Part of a small language model's weights.
Size: width 512, vocabulary 50257.
Architecture: RMSNorm before each block, rotary positions, untied embeddings.
Training: a variant of Adam for these matrices, 783M tokens.
Each number is 500 + 40 x the weight over the matrix's rms, rounded and kept within 0 to 999. Layers, rows and columns count from 0. Numbers have three digits each.

# layer 5 attention query, 512x512, rms 0.0298, rows 163-271, columns 128-255
459531527425558464487536452507478456495492482491483527487476522504471477487473536472490493476493512456498521509453484504519501466516561541438487518523445532483543545541489546515501486496483453474494432502456465460516521437531493545427522465524476496497469556457426554552543463549535539505555527507491504469498536544469523515513517544479512475487466542541510490536494461493450526448521
492527456512497543476479547516485529492445534548456497510532478522528573468523459496481525538518507543500510525553522491525528556490436447539546501461524482490494485503503498502484510494492563501526467525513497504500471522456511447533464551466502464484536486545501478491524479471484465526450481526514530459535484509493557429414492450487497527476501477441516473495544538486477499488495
476503524513529450502557449542502497502474508474551469534446519512483454500524509481484473531505511508492538471499470496449439435597517547379509429517487471562561543539515493548490507529446498414512404485510493500492575511518521497447477495510550520464494556412455559517489492500534588547494523458522541509450508530483493531504513524502477511580503539606502519538500482545469528424500
547450501522424560536462509471453542532446531566448543497496439485506508493535442518518549584571585516443496518533559572441544572481428501565450505434544541437460484440504512511427513478591535585513524583544508472500441541461539496535516505490477461419511474512541508527562556474489476488442474526527519497542473448444549476450533406472460604507574457474467511481511516465455494491470
519551525520507452576482518533432537480489501462549547502451526448580547553438448454524499537475425441542459445485436482495564525535526505480542542534523496563476525478444444475557536527539503485493454444544483462541501518510478510594465511530545480433504509503504432512447508515443481479421546543498563502480472498478454508481482446481534470481585552526493466448572551509516540521504
475515467514474508442463502502506504515434493529430522538585412484523511562511502504520490508515510461445500453520494508435575567544489412549537535478564506455489524540425505477497538571536515571518489492490514525522457489476491523550488543514457495479496509526551448543553469531487516494464476564520445503576573494441548472505508449494517538420526484476465506479529508485578484495538
526493492514470566474497484510553448546540464454529484527502563587425453485501529479458474476477478446522474559533492498546462522389489492501552504450493515524487450478455443535566483473446475452475514515477455487517538486483433537455431550469450466544532531485558525491502447462509480496566519462529504493482471452540485529533506518484477492469451569467549485475478451543475516515492
479529467438557489499544558519596470553447478584430555443536533497474547521456563590403435460459514486431551450489454490510483412556522508586517484504581538504548526485516495518514458558507516497488458435443475594598476472553609482422508508581457530535501483484486474523503495529535580500549464505551503493480502515549511515491469485502420496514495528581519580524457501438539513511501
505568456547458510464488548535557467486451509437477488496565504508480493563455559456478467493491424469542478445439479534485509511426491472557551467411602488504542492506456489531508481576493509472521486472369486521524496430545469488503483502475481606550483488572429456535522412535532484494526526534505492490501565493464465526485511518572551541452440517481554481469547502495575547522532
428523531481535427520467552517513536492596474540585457476511524485562469478386562435551533471492526397579507553428480546535509417625548633509496538539472485565534517514527519521531564543402470490462469440496486438510584512499403458610474541543516492435497542477540553478464528527494501541476467498471483524454486448535505564490446546486501421454490523521507465531555445424499469514509
578479533540536521459480502536493533542540558459493500455512566500523506487496538498498547512461456540512520553520552471596441489469491508519462505554494520500501449441603517563493486475466524450430492490565493486474543509534464491459534453506484438556534499513516628465493545466521502461524511458473532451473466497534544538541541535496526476543436514524505544506506489511454539508472
508544550538467503453518519553480497524480508506496523502457577459509504442480567535450487476466445511515541551529485478594438464493506521502471460542552544548509491443577528484510488486485515450503506452527474583495490507532472496469504444509517489534512504489470535483433557455470512503515488471468551483470485520514500464542510515486447494547496461568544566518490510481472531556484
436478497486481450557520502467426536445469442480519468477447464553517512522528475490506543535535582469507525489462470515413546490494513495446505518490475477509455499599468515515470512550517451567529532501532486492475561527487515503515480526505500461465489504469546452538517512546538467526469513558446498499545509520471478484481501527504513500479565516458483477471508549495497432522518
520500483479527523575489527492548550459445504552455512502616511481547521593552443547498563475510517441448518571432534527551541473540449466566582460428482405362440503488485442453485547594399529481479528440437493461469555462464552505489430431486528543556499498605491509516517532575543533457522547516514519501548497553556509472566433588444575545482434469450521478554455528426597523491504
466486541415509440619579571462518513520445449549521543470472483524538542559517482507453515529590518476577533518399516490432560501465423450500522495461521457470528543550471466510511527565444546546521563502490508475532585534506575498496487494544486531523502487489518436575578530553534510512416508548475531457597566512482463454500524555518467533501532513467468516528523537496543484439547
505455417539470516502534457472470525455464490544448520532514372480493468504510480530547491510519538521469515474606444513498518483470449501476502496514557485486472521475526471478501478523572465577569560556567543506478500500494551536493501489526458441506506484461488485578536491430498488484478503512483471573468539489556513495489467441446518518490526512468495453435451452495440470550500
455461433517437493566540560466518488449449446551512466523546477550494507528479491508515486503516531505488502490534441490456489558489528485453542515441520475532477522530486414490454468559508481549574536498491520473529486504411544562509496526508526488490505494513515491569586484531495536555524518533499526584449522509589447495469463510480549518466486559457529463458519473486553448535558
500500504524452508518510480487510483470508488516471507462553510419445497605510502545438465534442469526428485538536483512535494448532604476577553498551585521526492577484506488473548465477498488484511500501483505510490413489537508529550522452486526425530443559489543500532505480478487559498568489457546471521487533503533469523560494487443480561489512525508513581478487491502537540549486
517477510421532497567505556536448497470515427551522448456472499540564646516533473508483543499487527429456474516444518509540500487531497483486592493559511424477525471560485464584441488582482495510521463462541492558590507436551490548447523492477507502521472484513562410575538467607537469429590518497495554423536472497490528475526467544454492535471475502545552493491517562549613477415517
514455549506457452579513542466509508457433388451521499437455513523479470551584482529462527507439412474486515488465554500539486498538534411480558460516502512539518448546516477528484502429486458478422516510470555479553563439463439496495514504424581527529474481462537502428615478551538517460494465477468465456554477534458552450545510472500518550520482529492458557526480529549494524408522
512478471525505447502574560513523505523547581532512511504539548409463533501497487514455516524485481556538536474454508466515431504444509515456511531530541549485542584424531482506526465433562515596502540528447481456505437511532548488558552522496481488543476499450416537514471606557408559474485508519522521573455480500480508571526470495507522504511492488460486486471500379474481493592487
510430473429432463610548487520541508470474425583475573472480480461566553484583461557408461533575475417515499494442512514513495510480472495436539464504533500524448466464484519516470460519454456510556509434487453481486467463542550523518474409472467505535438489436487525488543452491503524523508464545552497497544479527479494511453449490433478557453592465487510505444487525416492539591501
460487523529507489620565482460497551450387515546505568462522449472568469537612424547457573527499475555513510530514480501534579449468432502484541505417524467489413557474475432500539513513454461558494503479546509455445652491521524502504504520619472485550481504517596504623537556533472491433394565532497529498553502555514497490512484544482533537547466519433520446528487531444630474530511
509487475481526450627468564537429550444473504438504507472517548439528491593579496472463540559550414450533473477440582491495612464504455434433479420541453509458551508482516495599464512472425466464460570433486427439435509493525416451468511465463592423546487457496543500436491580581455482474533514523519440452585470514463526435541496564513456496498487464473467544486587506476576528496512
525603519452508430541501530417523450500496479403615474515480539540569505503470477418524499584481481485493516542489458438447480476538612521441482525477488484531523562553480460505503488520528482533452400507454434526512483492500475517549434519478495481519455508489555417601481524654503500557541484466535555454442470422572490480547468528610515427490496577509507498551588474526593492491479
538517515434454490600449473481432489461542530464478476474529486523552526465531502430512512580555477455566479447498537535490507530453499575458504527533449413468503535431444488502449499521479457525508528462505514457460502524430509487535503583470479508409536519459487508490462502465527435554462447518539508453484443434453504442440461462558518491487600405482470465437545549472460560547470
456541446531517456557500493448545551477478506530482494475470462448484480502576458521486497501497495581541493485481424432513544523434486547489475526570530518494531502545503552564549529481553564548463444514529445469496561512534504550519574528564450472511470539476513532536524503512517481487466557527575453497487517490490497474428496482458480489446589465433537545492440555504504465600484
505521506531507573589499567531538528473364494530518496473491490523525540584549489512430584495490428456534456571495457533536585491469473453584472469513558472432541463511546479490483507451469578496441522468509452437560628451495496488437474542562463570541515489621532429512428520518504540492407603498573462474528453517588500457522468552458551501506410565489531554540513500481551506450510
504531533547487495437543488465541488457527476481478546469496484466497500461523431531538536462470512446533521475493502476448472503504524526554558455498521465532481490530461500483513449474546471477492469512468520472566550458469598516531478519460546550486534534525531570570533412477582545473420467453534523449471468520464464485463496460504499575542554580486515512518451502518484520468485
414430425502473530506539563435555499509560395559603404473487452446488510533474551504533526531438485553488559490490492442541568545515521485478490493448486585500576472582491480447516506439505481454445504537511574555514487507524513480556512526501548422533545502524425539475576481498570529517547482475474502500494498539452530540461501486454515540507481438545494488461426460559519428485550
409475495469485513510527536447522486452468415564615451479485448509547491553479529485533540464478514510491518478489495505528509520526533472446572502463526543525543501587487486486513430523497523540480489514514573591534517476434499492510470578512589474556500458534464481440549542525543570450538582509470469467579504545468496502453458489476533538532498465458566493488481467531532432468566
557537537552534464512490475525555527479452576401438539551504552494500491472493420508521537518463505486535460569544517510439507463498477528567535509495489481461467507388519495494530502521511491504517428502469459452451492464466490506450476538563458554491488502536569507488430499523510475452451447476506524476530503482507500496546505563594528447502549513504507514501483499461462576562450
545473494476503440494485425481531492565541559436476548495416463490498462543548479512524529536484535453505462586514549510519531503483484481528472457443475503461507484493484491515566506410481491480470508475497440477429428488546459465505534454524488520509461495506539496456449452522468513480504494441562466474511538501512510503507487509562505527520494462479517496516512435476463554506455
515511468483486495489556505561417522546514476536505475508511504485513576538494501543439458422478485509428561467400530531449455436485491500498489509462530449472521545491467505550431523509509529509500471465453486549537529517533494497492524519531466526460518507536450470558539497453433550528511526548464494540482476508459534491495464532456461526505440559510473537507499556484541467445521
462486546501514488450427515468508499521527530423480545478474476482443386563533497514551484573473504478527453556518529460551526573443465457516485483526456490485498457494456510499557538479509473517455509504509496455459448473511475492530550495473528522501491488506529538454485460477542511493453555414542458498462548489521489513515532512508523555508546439479512514479504443508442574537458
533495544477543507490496420492442520515546426514600548508464428436519435601525500514549478522503532500447479492539503524486454538494535483465505510535552529394550489527474534505554503468526511498434466472447568495539449480511490426480529500486555517453610436501476512479522484456635536506521537497452500487545528532484547515480537443422519506493466460458559549523415511581457438469504
482508486509508506518497516500466517485536482525510466525537492511582563553457465471483515467537480470522530466475501529493541474571572558459531549515500489559558507510495498516507471567466528492531480508470483473590485493453491512509470527522416506525522517498482454545474498519481507516510484554494490501540479514496462502493470510495513474471527491493453456480524538489518480476538
520472488495497512514478442481482507517498574516442518491509495484488510453564511550509490475525557478464485569471559539438506556448413501514483446523479471468479407457540502540525520443499467521524523549496467520465478510511532510529550482482475516456501587502532587473445474488474503540458430459541462532488548517484459496504530496549497549504534492469490517474488453463436540540464
598507496501498505536459466548508432516535514580469497534506488536481489551526450475526501517515479479518471532546508494475475523516475533505483541534546508537455482490493533476489575476553482495588534587455533480518408527526423510605529440396471539436538516479508481507506468456466409527480445502497467566473464439557549456473528430536501563469571505517456461478490517502468482521508
471497517523456483517544584497523508417495497487541475587457575540516571481483550508486561496484517486484522455490416503476501474529518519510580542431498455491513548565453477522505497515463561508507492409445453489554539511508561539455451542489417507518500504506527507510523607582517501510529553497516530472503460546480504501453430507423505511505486503431510542522492518425482515505513
501523549582465520460514555541539509480438580483498483622490463467503467472478443453508575530474509497523464473574421531494545533424514524526484574455550511529486507512477524454504447548547513548542491484522532471529506487526469517514478528552469501486439515534535497523450525475558477483478474513526495506509494470492519498499464498501545469519560537493458494439531526459478518492486
457459450486459536539538538441512485438459518510520446550434492526566485520504485448492549513516541490476445545493416536466503534516442539517475519442489490537460521500507513434505450506565516534547507540501516475497507482476424505486543547528389537457474498481522430490482589507468511547516513530496450496563458480461564435459502449525509515498486441402492459495540551506482514484514
446529454494510573506522524546556550468497483499512534516489488520497489496539514451465458560530482522548513505544470417528542473505528545458512505486461480504567534467488507514527513559468493452488444463504450559549472475495547505512508438610479568452523450472500510501462557589591467444540511460532499502467472493515550501532548553484428518485418564533508482540534520536544458514484
507486443511455547469489540494574455451478531505540491564444528539510549456547438478537530460502501480589512545501451508449582527508519557463474522460537446474499564496408507573482516432447518484498499492482485477532493473485487545538420483463419512476456505499501537498501520533472498464499516482522538557529480513504459480486515530493484511453468531479450441451517510481560513504485
539483505468546463484471446471431498558517510484484553420562497418425534457525573573524492506490499536511506528505505489511541502513435472507526503482434477422480514397537531534538531494489511460477489499501442537407468520522516452465517433516449513536506524571492552514473431519511473454488483436473462462540479490460516514536550556495444435532520473510499501529440488495471525480437
533496497607484612416539476526532510468503509509476496527570518477504551537514591531498517470490507446440474535564422513418470522453472491489460603475463435472477520546463497544486492461526531473458520450512499455553522487465443479503554461460409443517541519491472583469460502465517472549536424453549439515541436480469514495515595479443438496497417447426490505560527473500526455457519
465466452464501543540498578488586510547503522480484479472493568575457605402509518464473529469506612552443506522504525467406515499446461486408496449430457498518508433585532483509499533468485493444497500463513474528494617444527467472467543529470455559527412410481470546516489594609521486515532433489504531496544498496526529460486422559540502506515422540585557518535477511468559533460528
585509495547557433544553419458460476550489440495481496453565418489565476395474487480484461511538528474486485513465418457571481502524542501493494502468454559511443531474512441467533514595476470471467519488514494510508482471467516495430530468503525481540508421532438471535529529528484523449524506498444465501554521508485537459549452593546490478588512399525531445527586588505451511508525
526489478438437462508547558512533515550551540498567469462435470536480515472559568492422550506495434476557540470539509443568561515443512466475478498473547487463488481506433464485471511409531533537503504458526541522544510550531456534544474455388488519498536546457543484468502500530505459489544506498493558544538529524492473549537499444474527502423458502424466517499536484483505525511485
514534491531493553539482456490444548405443474548498474525496477529455413607505514498526462525527384464567470550449534492524508573511468432477488500496515420467424544489513480487488491504417471533472542596468540492448467521469494449568492501434572455491498472455526444516537380516428476455514567515538489537543504470504479416474480490547511515535487497479523487529521526515480532546506
516476501545489462476447508492545501448518538494480493517471487487459494532512434484493518522468523486519466504531522484536531518499502526569475513478448524519536516522488601561496465458525477505501495552418505499527522445480477484500517528483548495506487519521547563494505517457553450443469511450525455481530467475505519506547530483514509467512498524496496512507516492547440508477486
482510467503492517520522462540507503519483523544511510475566487529494467500539480489506470476556482488494471522519488571419543529477456510486453478473485481499486485453539502442453489549460495490485532528529454458431497530537534532483443521471498555532488488509544456487475454497435537506508487502505546465522526491474468447509471531507478553517517541511474471482553500466532524541482
470449442512498536508487472529463504399535428485461518468481515459507495507515427480504516472493521490482567487539572492495499552560548488517535460445497515534504464481506479505461484435526454519481432524580495472522504492409531468485537436490531492442540532424473503470527495504499567501481547527565468489498459494485477518444483444493518504473381482468562441503463486451513552506519
473493461474487625485520555534510447407501502488445576570491496525496534508433433576494511550508459561498516475497578585478479480526543473458459530460465447546510546488543479533557577488529513479501485539459507497497511534557534511627486487484444512499522544505504516581473503463433513532419483514538445550532429577484487482487453504518539419548518559475470396530575516438546517519500
499551483541504533492482490550448535489488543510460533567513493499537486520483442540446528492541456533529475466543506562495510513529485505530486570582574503536548505429519539499492468500532478558552520500488491457562449548487505518494529452499545506484540591434549485482417445477464503562441423541515548529440464500491500490506544454432508484483522559535461472510540522480539531527470
599426497480570502454476408580470463498500501587475460413516519509479600437562470482468517495554447524457519548514509506478478511489501572454476471614508425426432443425566437584479539450468517514527552509474482465482446493493432536467553454383467441529475488535468524507485487472387454533462441519542525513540489472513415493506561431468484490476532562564532452523520540461512487465501
529457498524533430511510506486520525543519486447485502450445493421574471482509479460482494508441530549537535384512497406592521531475500439473470562513505600541514459520555548459525506457549534537454484475565530512480478566441496561432509481471566523482514470432443474514530442500479460429466484477495522435507533473602494536552529508509488517437465485544518524484489495537458464483485
473489434539515496488521476580508484476561468432409531529486513498457594494536450548455513454501478531457450480545536453496450439469503423460505485465491535586449471501560523587476513542507438560531532475522453508551501474489446501440566456537534573475465499489482514475496500529499488483474447465531509526480396437570597522543492519473524536485439549510532483485412443568582470539485
501511430432568547575539552444555486520524505519541407514483498502481548442586467506519490462493494513481536547486465497483526484595521551523590471514441523536434542454441470452469523463528564457524497510502456508477539555483480542500495449521427476422447552515523432549475494595396541449510537522533460540530491464578505503426471495508519496559475454567566482554469529491554510489493
494509440380465349461517492511510510409527447470504491465501506529492576508524511498508522428585434417481527528522501436472508462535560530591516475444427442466501476520396459487480569518423486519519457503500482499443460514495518506500539526500501429508512509469509564445562515533453538518496462481464496561482394540478465519482555508433531567526560490471444535523480374481465546450501
506532405530423525492431451467439476500498564486467543473524567442553530413439524511437455451489482502588557440474520483467430497478465479505545445488434529471523512438440567405487555410522456493543538481554498466449491510470505522447525500483485438476525534593441532475439493483400510537553435502506493513485501529512541582507507450503519477470502375481518534520443466474497477478492
478535507471511482512489499464585501505466469514548501527427486494555470538455515500456516514484538421532462515540515477442495494582521505549572463458482483485524549573509558498588424475488487538521515530510490505537485475452450512453480485571543493549524435574510429538553422413524486443495461500513394400543463516471442523488516483495528515522546458454558467518461490527492473361519
481492505444544516450496472435549491582511509480534500547402492495509486521457484476484518515440552423558473568544504465421492486536548502520520452420508530531546502522478533504565457490442554481458491468514448449494456415471461498456531544551505538500455423516564455514517475469510543460483550488507435443539516479473516531451548486541522450524515492474548454482522470484472522462519
500450456514467518526578549495451526436526514524444463570552563467470571440530481527501499492522487563531534483442477483475510512518497562495443495498503493560533488467535505498376583509510520478535459476528503498569529541463574555557554504472426487440458536443512524495455553539478512566435518531500512531436492535495492442456485540502499502485482577527466464450502497465480525557533
523521527507527475556464451537479508429482537495410535528571509516537537480536417549526477544539504489461473520496496563489473505469440498553495565557508480424405489415490531481493545511562460541535495546484486502542519504549500589565467495463445479486544579482520574503462438510467467564494439485542562461459484477512500459493498504537495506470540548550476532480484551526467533535476
510499506496534451474518512441555490495508483436572511414494503445484513543519606447454466484456483535484497445493560405572502476453490412428483463493458557519455524530501502561517490450532509488462494508465476512468451529457412499462582466457541498561455465503446441568483519527461456420516548464495515477510506443547592515567503543455449520502413453542564581540497491519545446455468
496484540503503527523501490532501513468526519485427495545524486462499534486473470520521544546528484427482504567549501559466515556531533534598523534561501447507484436472495514459488539527499478543575513556526504496534493486524538523572497491483472492455526592464525522452484460515506518538470430506522571517466492487461440497458484424529556536500566536506473474448493512496462528531502
534510460481528468467524408505534495507474504438450624401513505431532499479523544537525417494470496506470441574434566477499493501462417443478431440538453509448485474446484497459528558457502501523460525458446504473405441499511413444469571444490542488444508493509525487511493487516458485505542455464513516490522449455510515502495540524559478517521507458525556501486431497545455439510463
456533463518530462468568524507467543538498468498526489451544505489519472488447586478444440457505430534511513473438495457546466479510523475427543492469469545506527523551548440553425483579459532495424474435514463496564494527506488487400535486539553496539524448565466481520519508520457506500560582545508501445495511509508556472493492558470462446483390481544561524554484521505593463486504
553521530522515489554514474495523470503564443567486489503524501582482472548508493540506501536533456468547508481550487492486470502503529517530540521538529471514431470530488531547500471491505497530545492574495467498544466513488459549596466488491451527475504525513528532484459479515472472475444468486513514539458493521543538478519512451474491521465553519487469505496504498562531500473502
482498458521520550519514499513460499460445486531551463466569480557506573497435516496418520458511480515440545461458457536491487484541547558459535495473499494516472561517473461497449474528513502550503516465475458490581541566505481525456461522516483465589449474534490461555463537526392511522575483578501535475544453535540516476511483516456505476518420475512524469519514604477615469454536
471460448439522528476524573406492541506446476501556524537497510421528485468536612503505509505485426561536461550458510459525479505486493480500547476542464510504449480524534522543479508552453573419482532508568497533440562504547486490487535519511494506471514457566450514505545492568505551423473575514430479523550481554494552505470472532487490442563471458502469498565468433534525509491510
502547456475463483442497599519561472493485521509535402559434505465551446566548454486503537500461505509541507525475432502507537524524522547495448595467519493588524522490511497419478512567547549510506441523471571494536466459523496436480479525538471491428507446542496404521499558513533467520519601581484439513513489557439530482504542491506496467440519526444482401445610553447505458515540
502501449448479493549506532501510471475494477556554414542419482533507540511497458465494550496559553484569554486527461476467527528536526543478525494446510508556526486532492476477454442491465547489512480494474533469553505469470549517473468547526504497534467479488481461478501525448520539539502512535485508516532466536443425522536452464478505458462477469424497462490558543449536489480557
514471530566480444482483510441535507502553487531515507556422497550585483446501444439577470561446520467550516406481501544519531556538465459522446507480525522497483559504530516474542472460537506403467469520520555457453531506453577490553469539468467496411510474506496503428595567458578505468481511480461465488463563534484492503503507541559490544508502467518461491483493477558411480494512
493550458484453588522516471463443438459509492543553462505505522544458441557531495533554426531487483407531495569469456479529473543542539500485514514501520404463439512557423464503565478493461475457493544549462523514519528497465583490541474484464525439530518537463477488512526395456475503524523541482514517553542516543450451519515497453488458530460508464474527488530493510534461440508512
479523457494471503537461500465453481488481504554481495508488532539489423522504409505535449508612502462598507555530538545459546527442443490492480486455496480516458472515517483433519504485523504504509500567508469426471521524558504529526489550448506462509506511491533496511497430482472478497476464512533498535525522493471455446498463476502455530512568472500509515543566530476515515541491
450506523446494545532582512562465527455501474452413438587437519565476512425544512515512534495462472455488489519503512511470479497500534503526505480553557481452482531490463444430535487492407495470506542443446434443504520549421491552509475436529515440482486549469538485506528479530435491510546447463558550476444474469534508452504473454490510469510545487515516539517478461449502504542510
447510521502548463481516504460550483584481504465424493580503463533507386504477505504505462520465497516495460504521519447536444475532557494503483586455531523545502575505533466459564489609477560488398433397443527527507483500480478551492508521546483513567429462458504463474530488523566473451517550479435474486448515448507517548510550554564523517547496490496506539472494515572485458424492
543541477562580472525414485491512510454476495553497529480473539491526549493493494518555551512469465527496495512451490527484456484461457430489429499498536482477433491534518494538498511389485588479573631496525521490502535441599491498476539532434480530505470522458460461413458579579469508417466519497504463515519416516525482490555482512518446431524463540534494547529528550509557484443471
544495476509467517475503499521517469453503460546467506525419540604497467558481438509465457491543471372567451510575482493461450488493535488497522498510554416487438530538476462462539511401480522533527507580441478488597529480423465493525490518539508486495467511480516417512554454409499468479483550480556491532515455500500522462502469429504497483546576550474527499468557527480490500458494
561449486450500507514542484570489427495540500474564464513525480491433502471453600565482487489501531487442506497480460507500475541532498492494523551519512525521484498506486485457505508501561471470489519542466532501553430564460529507578570437446588526497506494499513519532485438436497578581481479526532553496451542454531424467505498451528510465490522506479517445525492563453444476509505
432462429432449414439506570549509496472427375512484408582413467543618504441469447445437543491531476458515597401522406481504532565493594611463513600455521519604530553566464434405465437508488557613599479503477555508569537485402510615528462540537557441471570435455446407508537491507489512533572533609415484535465457578454475473422465433530567507445494501436539392360614535468482424440632
425486405404454483553536647547540516464484400512537378597388547518539497466479447501430572489524531518497550437505514471463502589497501557455564536443546475607572535628473475438467488449526518588591529549471587536610556510441570515575492538444528490442555480446506498511545524496517485582509572614464548536478496610497454449430459449525497560447500547443468455370552548479459418496639
518500483519522477533554445488513496492521524585457430519463487538516508545451460485553468495468539499463487508487585541554471546606449512525421466493557484508485464491488508396561551442558434441526466539530521477472435553475467480462523425416515491467488498452509551467501416475529453454498528511485494508481519483483501495529546474476556656506588510529474516521443524576356491446495
446561546542462512570493501468499554499462490469482448513494478506482420470544543462468477581482461539558453467622478520503475547417464453479464538541524582495514525507526469522486426553509529462485573499565539544489488439509589543558451602543489484426532423459501470490529555397570456492509479520495486416499473470481493431491448494494437571457419527518490527471545502462481518482503
460573424491452598471482536447595441490426526592558450507529475535528491479475512469504444540501517478572510583504446512520531538512436536490488545472482495512495552457496508483517515473527488457469539543497544474482472418432443445438553455439504472466509489484494419534484515493512464448551550488495437459523540547522495458483545442511459449462403478501580506501539499524578494455499
523528526497503455465499522464503572503516553525514430464392492538446602502473543533455601473490589523410598461504462479414525479548423568516554472428389475471496563479466547474554513447571441518494526558434519536537631491503440474527519493550553416521471476491537504535460490539488532493486452492536501515513429493476536494522515546515523462572505525530526512556483542484480493420512
524482487444458471469571487523573474544461528418447524515572479479523577392436456483523479466512523550481512489487491488484506420442562597488439518445488553561525546434484483542426473578470527504530439523484469509456501489435502551476452494530490482481458522511464449506477518549501506461488440483461519539500465452503475574570480599609563451524508501525442395466536538489444495526470
508474470511451392593443518491489476471504414575485481490421539507483463461474510474443463546553457515575463522481558482557524527551477481486528486484519443527465492440513573506519476482494534466541531579445566554486483421425485433477570499517553528464513557485563533469509517502497440571517643500456506459536570489427437495466530475546494524477494535451490493444556497484494505455510
547454491419499470462514439455516534548464451510420555464485516537395489492475538545506517430446490456504543432455559541414507512503485481486568460490562467415507504525455473534504543507483450456498477455462486523436550517463525460519478497494488477526492494601473527476613467431521528515496466503553544549505529515439521568515464487480531503561536505562490505480459421543587448431525
543549469464470496579467536465485480422513554508450459542432511457472504492551536590527556450513476524567546504460476503466595538470525494575516492418565531538531537478460522552484471482471494457538510458467526533521525548517566545517396535464426455478421521461541502442484463582464510472433507511518524561541499465449462442530542562440437507524580537464419512513527517497477516482490
498531545522482474524501481480503483507478563481493502555473536563564516421481473500453440469594504508483497478517424552467549410504538536489420536497475490506516554490502543548466467550515542533523484468476415495497471548483495522383544539490371537489469529531582483567514587515530468541505437510480463503497505521538485492432488503490466479562571439460478500477499487473507515513456
446421491374478443532549561510528485504508438590554439495459442467516516460435524432445623479501520475547537475484513497511482519494605526495525541493498528605531510545406523441434473491522494566642500533533574570558473517475438576517529562491535439418581442414456471487540536431491518535534557566386484528450496579398458452431495432515578503515478540468496416448502463444506393438599
520519508543508533512448501516504515501499537481478528498519519522517509512507482508482491472505522514473462528483496525506473463535495501468515495531463466445488508482498490508510519453516493439479497517518460495516533510543538474476489463486498547498474505495558493480465466473538530501508486473538510499489501514537497498549463498456492496517511504521486503495467519531533576516452
504515534530520483466486441467544522558497604423473518450498542492508458474504518505500435530461499508538453551472555470525487478530437476516457488495444485464501504502507537512571534472475476479476513503493473494460525516530476464453518427518523529532461478509544495500473428500486509476491461448541492456535483459512536506546518519500479481526464481533555521512483468516509519491425
522451567476505507470467518523545548526483542470481560502533518541493468491484488511474467481518526524492473530532538476473501461558487461489509464500498475448499525493488515479575522455487485459484521500465486523504542495530529468476471507497501523529490496495553497500489450469513533499486430468532471480527492527507487498548471486495483468528484489565514512525438495486523534506484
520490530469538404460445465531530496482554550495521511491564483529552441489484530492498485494506529473537489556522483503535477489495481479492477515537508474496475502493472556531554500539544516572537471456477518522573469494496443522481561524529496491483486504526496493517460496467552474520493472490513429497519525485498498493503469487533478518510495482563523548482495435494480456472485
526445486517501465567567610516539451485497426511570502479500482466568491576518589412504534491517497463483445484486476464529465552443528436485514479466521505520557424537512513534458455470513482490515492472516498491584432488477451532519521500470484474556532516492483524497478473501467458462464492487478488518455478456502455508520501534480552554483541488457491562526529469561559534524503
419506485527460559529555568541508506461506451541540464480476516506521514556509541459484512508497546496438442485533428515491517545498494465500545500474546545540506499524484495483484529505460530431475487470500575484510508526497479525544482497513472508507510515480493490505486491481477484533498473517515465525545547503494475541479494518445505537481515494480452484487496513514515513527515
521494563447529422506488540496502510495525483523499532468498437493532481504458492472452529509448530462554436504501512455512521509489464451498476466539484507470460518520425540497555518493526468511539441473436510536478500510539442534520531548474506504510471485448503492471518521520503537491503514510497435473529524490491527485519521458501528457513511453532565489506444469440478470445500
500515466493483520499511514519446477478481469533509460535501458500499504506509516469508538498530453502490539476486436498477514509533558521465531517503476508548461505535490471501478502510458519476530524506529529507517502489503548525524472530486516473468519521472454491501564558485470486548532566573447519580487497534460490494481474473496507503485502514468471472472537524490504483541595
490485461500461518507470470489484464471493492479564482563506473519468497487451437499471506465534498533489532438515472450450621500431558504500517529514460496562495477508475483520456487496504543477461561494489511528487524492429501524520468539488506491446511533480449490515510579518525483549503470513496501531516488513546482520461442492545533483464530534480481452499514547475479521517525
563529497449450473539531445499519471516531529473507522475483478526488462460469506516531462493502449567523509496484531480496453510479500515513511450534465492535468510473501526517519489514475498502517515457453465490473543490474487515535497506504567568545463504501474512467521521505568480512528491479485524481475509513561526530544549530485490450477468537521525521463491515490493468521489
542499521542492552509517488487526534490496539487481521500510524489479498531511509514547436498485462512494455493506536492495467495548473494492484468524494494466497495461497464469556525479550481506473488499445454477449523487530515462463538457502482486476483495528525492462455458484483514460503442417537511480518519501526509512549518568499456527539466516518487544486489473503478539501468
465483546492525575539499517508454520550464457564497490488498530489458462437475560522462585474511466529519543477509508461494425454482532518456485546476524478485497476498396539430495480452458515512474457581484472504493504483540431505490442521466447520458495481454523495563530485426434499503510477508496482510476507526540482527516515549488541467553477479464521530521496508462514526443523
498520451513500551483536481478472469518476500495466514483511513555470492468478513490553501501541508511524537486490494487525488481492454569478490462502498522491523489488518538495475479487523508500500514501485498482433501468472537531546489509494495500452463514535538542516477507510527525515500497520492509515499538526532504499489468562524490462482512507496486473503538476487508522518492
469548463466457517472469442502478513427539514472496536434498461484520449578507519474490552461482464535539485482511537454520536487508542444552514526529531520526472497506432484526570503510502538445490464433487535552513531505516502457500525517462525472448468520503512525429503548475523582550550538518488469512530446570497525505531491472499508461519495468497504489505508470468492513481495
455477475476525527499488480467462539505474490450556474503493465496489520511497481493510497447492503550517512538552507525518511459464511544496512479499514487555475512501470457423438548559484470456489521513480474550488505490472502491520459522497506456509464503483511533534487535579409483528515512491475484507513510512493527520512470476542471468521506528501483517478509446493470478481499